Part of a small language model's weights.
Architecture: RMSNorm after each block, rotary positions, no biases in attention or MLP, untied embeddings, normalized queries and keys.
Each number is 128 + 24 x the weight over its row's rms, rounded and kept within 0 to 255. Layers, rows and columns count from 0. The size above them is the row's rms in percent of the matrix's.

# layer 5 MLP gate, 256x128, rms 0.187, rows 109-139, columns 64-95
size [107  98  97 114  93 106 107  95  85  94 105 101  98 100 103  94 103 110 100  95  98  91  99  91  86  98 107  90  94 103  97]
[[152 128 129  88 110 125 132 112 139 134  98 139 116 150  97 145  85 145 143 132 130  83 132 119  91 135 128 133 174  53 144 123]
 [148 161 142 131 117 154 136  76 112 104 108  94  99 118 132 181  89 103 103 131 122 113 166 151 162 153 137 149  99 101 120 157]
 [164 195 137 145 147 161 119  94  91 132 171 144 130 144 121 132 125 161 140 142 163 141 134 120 160 103 121 128 119  82 130 145]
 [135 111 119 185 122 120 150 111 123 126 122 102 170 127 117 120 114  90 140 178 142 173 126 122 165 143 122 133 136 101 126 124]
 [113 152 110 135 175 151 104 119 133 175 157 116 110  97 159 109 147  98 143 114 144 153 161  70 121  68 147 130 134 137 141 147]
 [133 162 133 114 140 146 131 168 104 117 113 152 107 139 150 121 173 129 129 102 123 175 123  69 177 107  89 109 101 139 138 121]
 [141 140 125 154 142 110 125  90  87 126 146 101 148  92 115 156 133 122 134 158 148 102 181 114 108 127 122 133 158 139 102 141]
 [163  91 145 134 104  92 131 126  98 102 110 113 128  89 119 116 119 130 122 158 112 157 143 132 114 176  78 126 145 115 144 120]
 [129 137 112 112 166 138 105 119 114 139 160 194 154  96 164 121 134  85 138 131 142 150 188 111 117 102 160 154 139 163 109 129]
 [134 140 118 140 169 114 158 110 104  94 119 154 133 151 142  95 138 135 125 157 138 125 134 119 112 161 117 143 131 175 116 112]
 [137 148 107 162 217 162 140 109  89 122 155 153 136 133 185 152 165 147 136 146 152 129 149 129 158 105 113 109 155 143 145 116]
 [151 113 115 135  69 116 158 123  87 157  94 103 156 114 105 162 104  95 116 124 106 140 149 124 123 144  95 135 143 138  83 146]
 [125 160 149 125 143 157 117 159 162 137 138 109 110 123 140 143 156 102 142 143 181 122 139 145  96  96 162  95 121 142 157 133]
 [ 71 133 126  84 114  90 135 114 120 144 134 147 134 112 157 127 164 142 135 158  63  83 135 147 109 116 156 140 110 123 142 150]
 [179 155 113 117 128 128 156 144 149  79 114 115 133  98  92 146 130 130 103 111 153  87 144 140 118 161 160 126 118  98 129 109]
 [149 179 137  76  81 162 120 114 127 158 122  88 110 106  87 152 121 158 173 135 161 121 116 153  91 123 113 150 107 170  85 135]
 [177 154 129 150 108  85 118 149 168 162  64 158  62  88 108  87 135 117 132 106 125 124 147 125 158 162 120 110 118 163 134 137]
 [ 64 165 168 128 144 129 138 122 143 134 114 145 133 133 144 124 116 131 155 108 111  63 145 170 110 149 104 128 125  90 128 113]
 [128 107 126 166  73  90  96  93  99 142 152 171 137 125 113 133 131 141 168  93 163  99 170 152 117 151 134 191 119 125 131 151]
 [104  99 137 119 149 133 111  96 139 138 107 125 138  98 101 164 137  80 139 140 149 127 149 107  92 132 141 140 159 159 149 143]
 [117 124 134 128  99 114 120 179 141 176 140 123 106 145 138 129 128 114 115 101 148 141 142  98 111 139 109  70 135 101 165 107]
 [106 132 132 139 112 123 142 166 108 145 160 150  94 140 115 112 137 112 178 148 160 106 114  80 128 123 129 158  83  61 103 148]
 [148  91 124 153 125 132 132 154 122 140 114 165 135 121 166 113 158 158 122 158 100 168  88  90 106 129 116 147 146 138 131 174]
 [135 140 108 105 123 118  92 129 133 123 116 179 116 144 142 150 152 129  90 122 151 150 142 130 120 135 127 120 136 151 169 170]
 [132 130 152 124 166 146 120 118 128 100 102 152 123 170 140 151 126 169 162 110 155 142 118  76 165 131 159 117 165 153 114 134]
 [ 89 148 175 116 135 109 128 118  92 107 175 127 100 150 124  91 115 168 118 116 155 129 148 213  89 142  90 148 156 134 120 124]
 [147 170 118 118 162 122  45 131 140 133 104 119  78  90 162 119 167 108 124  91 157 114 163 159 101 148 141 134  90 150  67 138]
 [111 118 157 134 121 122 127 125  91 147 120 142 103 154 137 162  84 159 142 142 140  96 124 114 126 144 125  89 187 158 124 155]
 [142 140 157 115 122  94 128  89 144 146 147 144 120 111  77  45 112 116 176 143 162 146 172 134 121 151 139 151 119 116 118 117]
 [169 118 113 127 153 132 118 109 119 161 141 135 144 125 156 125 162 160 132 118 102 164 149 116 118 151 130 131 160 148 129  88]
 [160 108 132 139 115 131 131 116 100 149 155 108 139 149 106  95 154 133 125  95 135 113 121  87  99 102 175  89 147 105 145 132]]
# layer 5 MLP up, 256x128, rms 0.198, rows 109-139, columns 64-95
size [101 111  96 130  93  91 100  95  81  88 100  93  94  94 102  93 108 105 103 105  96 104 105  93  82 113  99 102  99  98 101]
[[120 141 162 164 167 152 111 155 119 113 120 115 115 151 142 124 157 106 115 110 111 117 123 144 196 143 136 119  94 151 135 118]
 [117 117  89 132 123 163 122 121 137 133 142 137 158 102 146 151 147 106 143 119 147 116  71 128 118 101 104 125 143 142 144  93]
 [135 137 144  91 160 131 115 135 117 112 150 177 109 123 139 139 143 146 139 157 154 163 112 121 110 126 120 121 136 130  91 117]
 [145 163 137 144 152 140  56 113 139 107 139 110 167 119 128 179 109  93 130 122 162 138 127 154 154 184 120 152 109  92 115 163]
 [113 122 129 121 134 137 142 157 154 166 159 130 134 117 107 127 118 150 107 100 132 138 147 132 128 134 110 103 138 163 119 164]
 [ 99 144 124 108 197 139 127 144 121 138 149 108 110  77 141 106  94 131 135 142 122 114 109 136 135 115 125 171 122 150 121 113]
 [132 139 134 169  85 128 101 116  93 108 141 123 124 154  91 168 109 127  78 162 143 141 178 167 105 126 147 132 125 148 139 118]
 [146 169 127 127 124 125 151 141 179 158 161 119 142 170 132 111  99 111 116 113 181 104 120  79 148 116 125 131 126 101 117  93]
 [106 174  74 108 114 148  99 124 131 102 120 170 132 102 145 147 117 108 164 136 168 139 171 122 117 111 187 172 142 150  97 142]
 [102  79 135 134 137 127  96 141 141 143 120 167 128  93 109 135 142 127 183 127 124 176 130 138 142 108 155 124 151 119 104 118]
 [123 134  94 114 135 139 133  79 126 157  94 105 178 134 164 132 101  89 115  99  92 133 142 122 105 125 114 113 124 145 132 163]
 [143 147 144 115 139 132 112 134 173 154  82 138 141 111 122 107 100 130 136 131 128 128 138 149 141 142 119 148 137 137 130 133]
 [ 85  98 124 106  93 126 155 114 121 118  86 152 125 127 130 144 116 123 120 148 114 145  97 129 149 114 120 148  86 146 114 125]
 [ 99  95 138 167 132  74 131 130 109 121 186 163 134 156 108  88 133 123 100 119 173 142 117 149 135 102 143  87 150 114 103 103]
 [128 122 132 150 113 112 165 136 164 169 159 121 111 116 146 143 131 118 125 105 121 102  85 112 107  95 104 118 157 134 139  67]
 [158 145 100 133 120 138 144 126 135 135 133 159 123 121 121 159 130 168 163 141 170 110 151 131 141 141 100 165 112 122 122 119]
 [122 146 149 150 140 135 109 129  99 143  58 113 117 142 135 176  93 141 142 130 150  89 142 146 117 132 132 167 105 148 148 132]
 [179 155 108 161 126 149  86 140 146 103 162 141 118 137 120 151 137  83 123 101 147 125 101 121 120 108 139 106 122 160 151 123]
 [122 106 141 150 117 165  70 173 138 141 114  99 158 123 123 124 151 137  98 124 122 127 143 182 109 162 141 108 159  86 132 166]
 [153  62 127 145 153 130 155 140 154 109 135 153 127 149  79 136 105 170  91 146 134 138 112 131 156  96 102 134 165 177 140 126]
 [154 122  97 147 123 109 127 149 138 112 104 109 168 145  95 120  97 151 156 122 131 130 158 145 119 116 149 130 136 123 184 149]
 [127 137 133 120 123 181 151 160 108 148 111 160 123 107 159 164 146  96 141 166  90 168 147 113 121  98 172 162  91 156 156  99]
 [122 154 143 113 121 111 134 113 139 122  68  97 135 150 100 127 156  71 142 143 156  99 151 152 142 118 112 124 114 160 116  88]
 [ 85 116 128  96 158  98 163 168 158 102 144  98 108  74 107 140 130  92 144 119 120 135 129 136  97 109 110  99 136 133 137  98]
 [147 142 135 108  99 123 107 125 116 140 119 130  81 138 100 108 147 111 166 180 120 112 143 173 101 143 100 101 130 115 141 106]
 [138 128 121 126 109 118 110 116 126 111 119 110 133 132 154  94 146 121  77 150 152 161 159 150 132 102 137 136 134 120 157 142]
 [155 138 135 162  99 105 114  76 146 111  91 117 131 158 130 143 117 100 141 152 132 159 125 144 109 120 125 123 102 148 133  96]
 [ 73  93 112 141 107 114 118 118 130  86 168 168 158 110 136 130 139  90  88 141 147 166 126 186 124 109 137 123 156  94 137 108]
 [120 114 135 100 138 159 118 178 147 139  97 136 129 138 103 128 175 138 125 131 128 117 136 111 122 149 126 147 173 148 162 137]
 [148 159 137  96  92 134  81 120 146 125 139 120 119 168 116 100 111 123  91 145  95 104 156 112 151 135 103 178 122 100 169 132]
 [103 156 136 133 118 153 160 161 126 115 171 132 186 104 128 152 129 121 102 130 133 141 110 145 109 107 135 125 113 104 104 108]]
# layer 5 MLP down (transposed), 256x128, rms 0.163, rows 109-139, columns 64-95
size [ 93  97  98 106  94 102 102  98 100  96  89 104  94  99 100  92  97 113 108  98 104  96  86  98  83 104  97 108 103  95  94]
[[143 152 131 176 160 131 111 162 164 136 132 134 129  89  85 138  90 143 157 120 146 123 119 103 157 140 181 127 140 125 103 146]
 [103 155 162 108 125 129 109 110 134 141 131 143  93 114 128 118 129 137 173 137 112 128  85 110 131 104  81 160 200  95 158 160]
 [159 160 173 154  96 114 168 121 119 105 138 138 112 142 140 128  93 109 122 111 126 139 121 129 126 132 151 134 115  91  96  92]
 [ 99 122 157 137 118 134  93 113 136 131 108 161 144 113 130 106 120 102 141 126 101 134 167 116 117 153 103 168 132 161 133 149]
 [130 129 128 117 127 134 108 131 122 101 124  98  94 141 142 157 121 169 139 141 159 118 125 133 142  83 118 111  88 116 105 122]
 [158 138 179 119 136 113 151 114 111 150 134 210 109  79  93 148 130 155  97 126 137 128 175 135 113 162 130 105 104  80  74 137]
 [110 155 167 119 133 161 120 111 114 116 108 137  92 133  84 144 158 150  91 178 158 110 163 143 113 120 120 109 182 117 110 156]
 [119 157  87 151 109 125 123 127 104 160 125 107 161 149 115 122 115 123 115  97 116  75 133 129 166 130 133 129  88 129 173 129]
 [124 133 142  82 154 132 154 157 141 149 105 126 112  93 106 154 136 170 102 116 127 154 158 160 136 123 164 143 137 145  93 135]
 [135 106 142 146  93 163  88 130 127 109 108 144 153 111 132 178 106 117 144 119 122 160  85 145 139 144 103 148 124 116 120 120]
 [138 126 134 144 193 126  92 113 168 133  99 108 129  93 112 136 108 123 153 129 186 119 139 115 138 131 173 105 183 179 108 111]
 [148 105 121 133 144 140 194 127 124 111 137 137 144  62 116 146  73 176 136 138 103  86 123 135 139 128 139 126 103 136 118 111]
 [130  98  76 140 143 138 128 111 137 138 123 129 121 162 123 120 100 151 152 106  83  96  93 118 101 103 133 148 145 137 162 118]
 [113 150 126 134 133 155 147 121  87 140 141  94 177 149 135 156 149 122 109 140 115 192 123  93 154 159 169 114 151 135 108 114]
 [176 137 139 104 145 107 124 135 153 111 132 103 107 148 139 156 133 101 130 163 124 172 112 101 116  96 142 159  85 126 131  99]
 [144 113 163 106 140  94 120 156 102 133 173 136 123 138 111 118 116  84  93 200  95 131 148 133 118 106 106  91 167  93 104 154]
 [124 139  83 167 167 126 174 138  88  81 131  99 179 133 115 137 124  92 138 127 138 109 124 144  98 109 113  99 127 115 169 141]
 [123 144 106 149 103 126 106 108 120 119 152  96 146 128 118  95 141  92 125 113 130 142  82 105 161  91 111 147 134 106 159 134]
 [108 107  88 139 129 135 116 127 105  93 113 130 106  78 105 124 143 104 158 129  87 152 176 115 142 117 130 133 167 142 128 154]
 [ 86 147  91 158 106  89 103 146 144 162 149  93 121 139 142 127 129 107 171  97 147 121 130 156 113 116 112 164 127 123 120 167]
 [157 106 111 141 153 168 147 122 113 121 114  62 121 121 107 158 109 106 125 129  64 112 116 153 137 107  59  93 127 116 146 103]
 [108 151 137 143  98 115 131 100 182  96 119 137  74 170 122  73 159 109 131 176 119 123 132 124 107 141  89 134 158 121  97 178]
 [135 119 105  83 168 116 118  88 163  62 119 127 172 125  94  89 111 138 131 104 120  95 115 146 141 131 131 174 147 120 173 130]
 [145  87 119 163 124 147 133 111 151 139  91 120 136 115  75 147 133 155 154 147 162 157  91 129 133 154 115 137  94 147 144 136]
 [ 99 143 100 150 144 116 156 110  91 126 125 113 119 111  87 153 126 119 159 125 106 146  92 128 167 117 100 131  72 124 155 108]
 [127 141 150  95 155 146 110 140 194 144 127 127 169 153 142 121 105 138 152 115 137  88 166 145 129 141  92 112 148 104 136 145]
 [ 90 154 107 148 146 123 120 146 116 128 132 128 137 125 125  82 155 125 100 135 145 102 107 118 126 131 171 132 130 147 115 124]
 [131  94 125 141 121 127 144 114 117 131 117  66 136 132 154 140  97 135 113 139 138 118 146 144 116 111 148 111 193 129  97 131]
 [109 117 159 119  96 129 149 131 113  98 138 141 134 125 129 128 117 164 174 105 125 114 132 142 188 100 135 108 166 121  97 131]
 [155 128 134 130 140  91  77 183 135 110 124 163 149 125 180 124 143 109 145 128 154  91 158 138 109 144 172 125 124 118 154 108]
 [135 121  69 132 157 121  99 122 111  89 135 168 127 149 101 130 106 123 183 103 108 121 141 130 109 134 138 122  95 123 163 105]]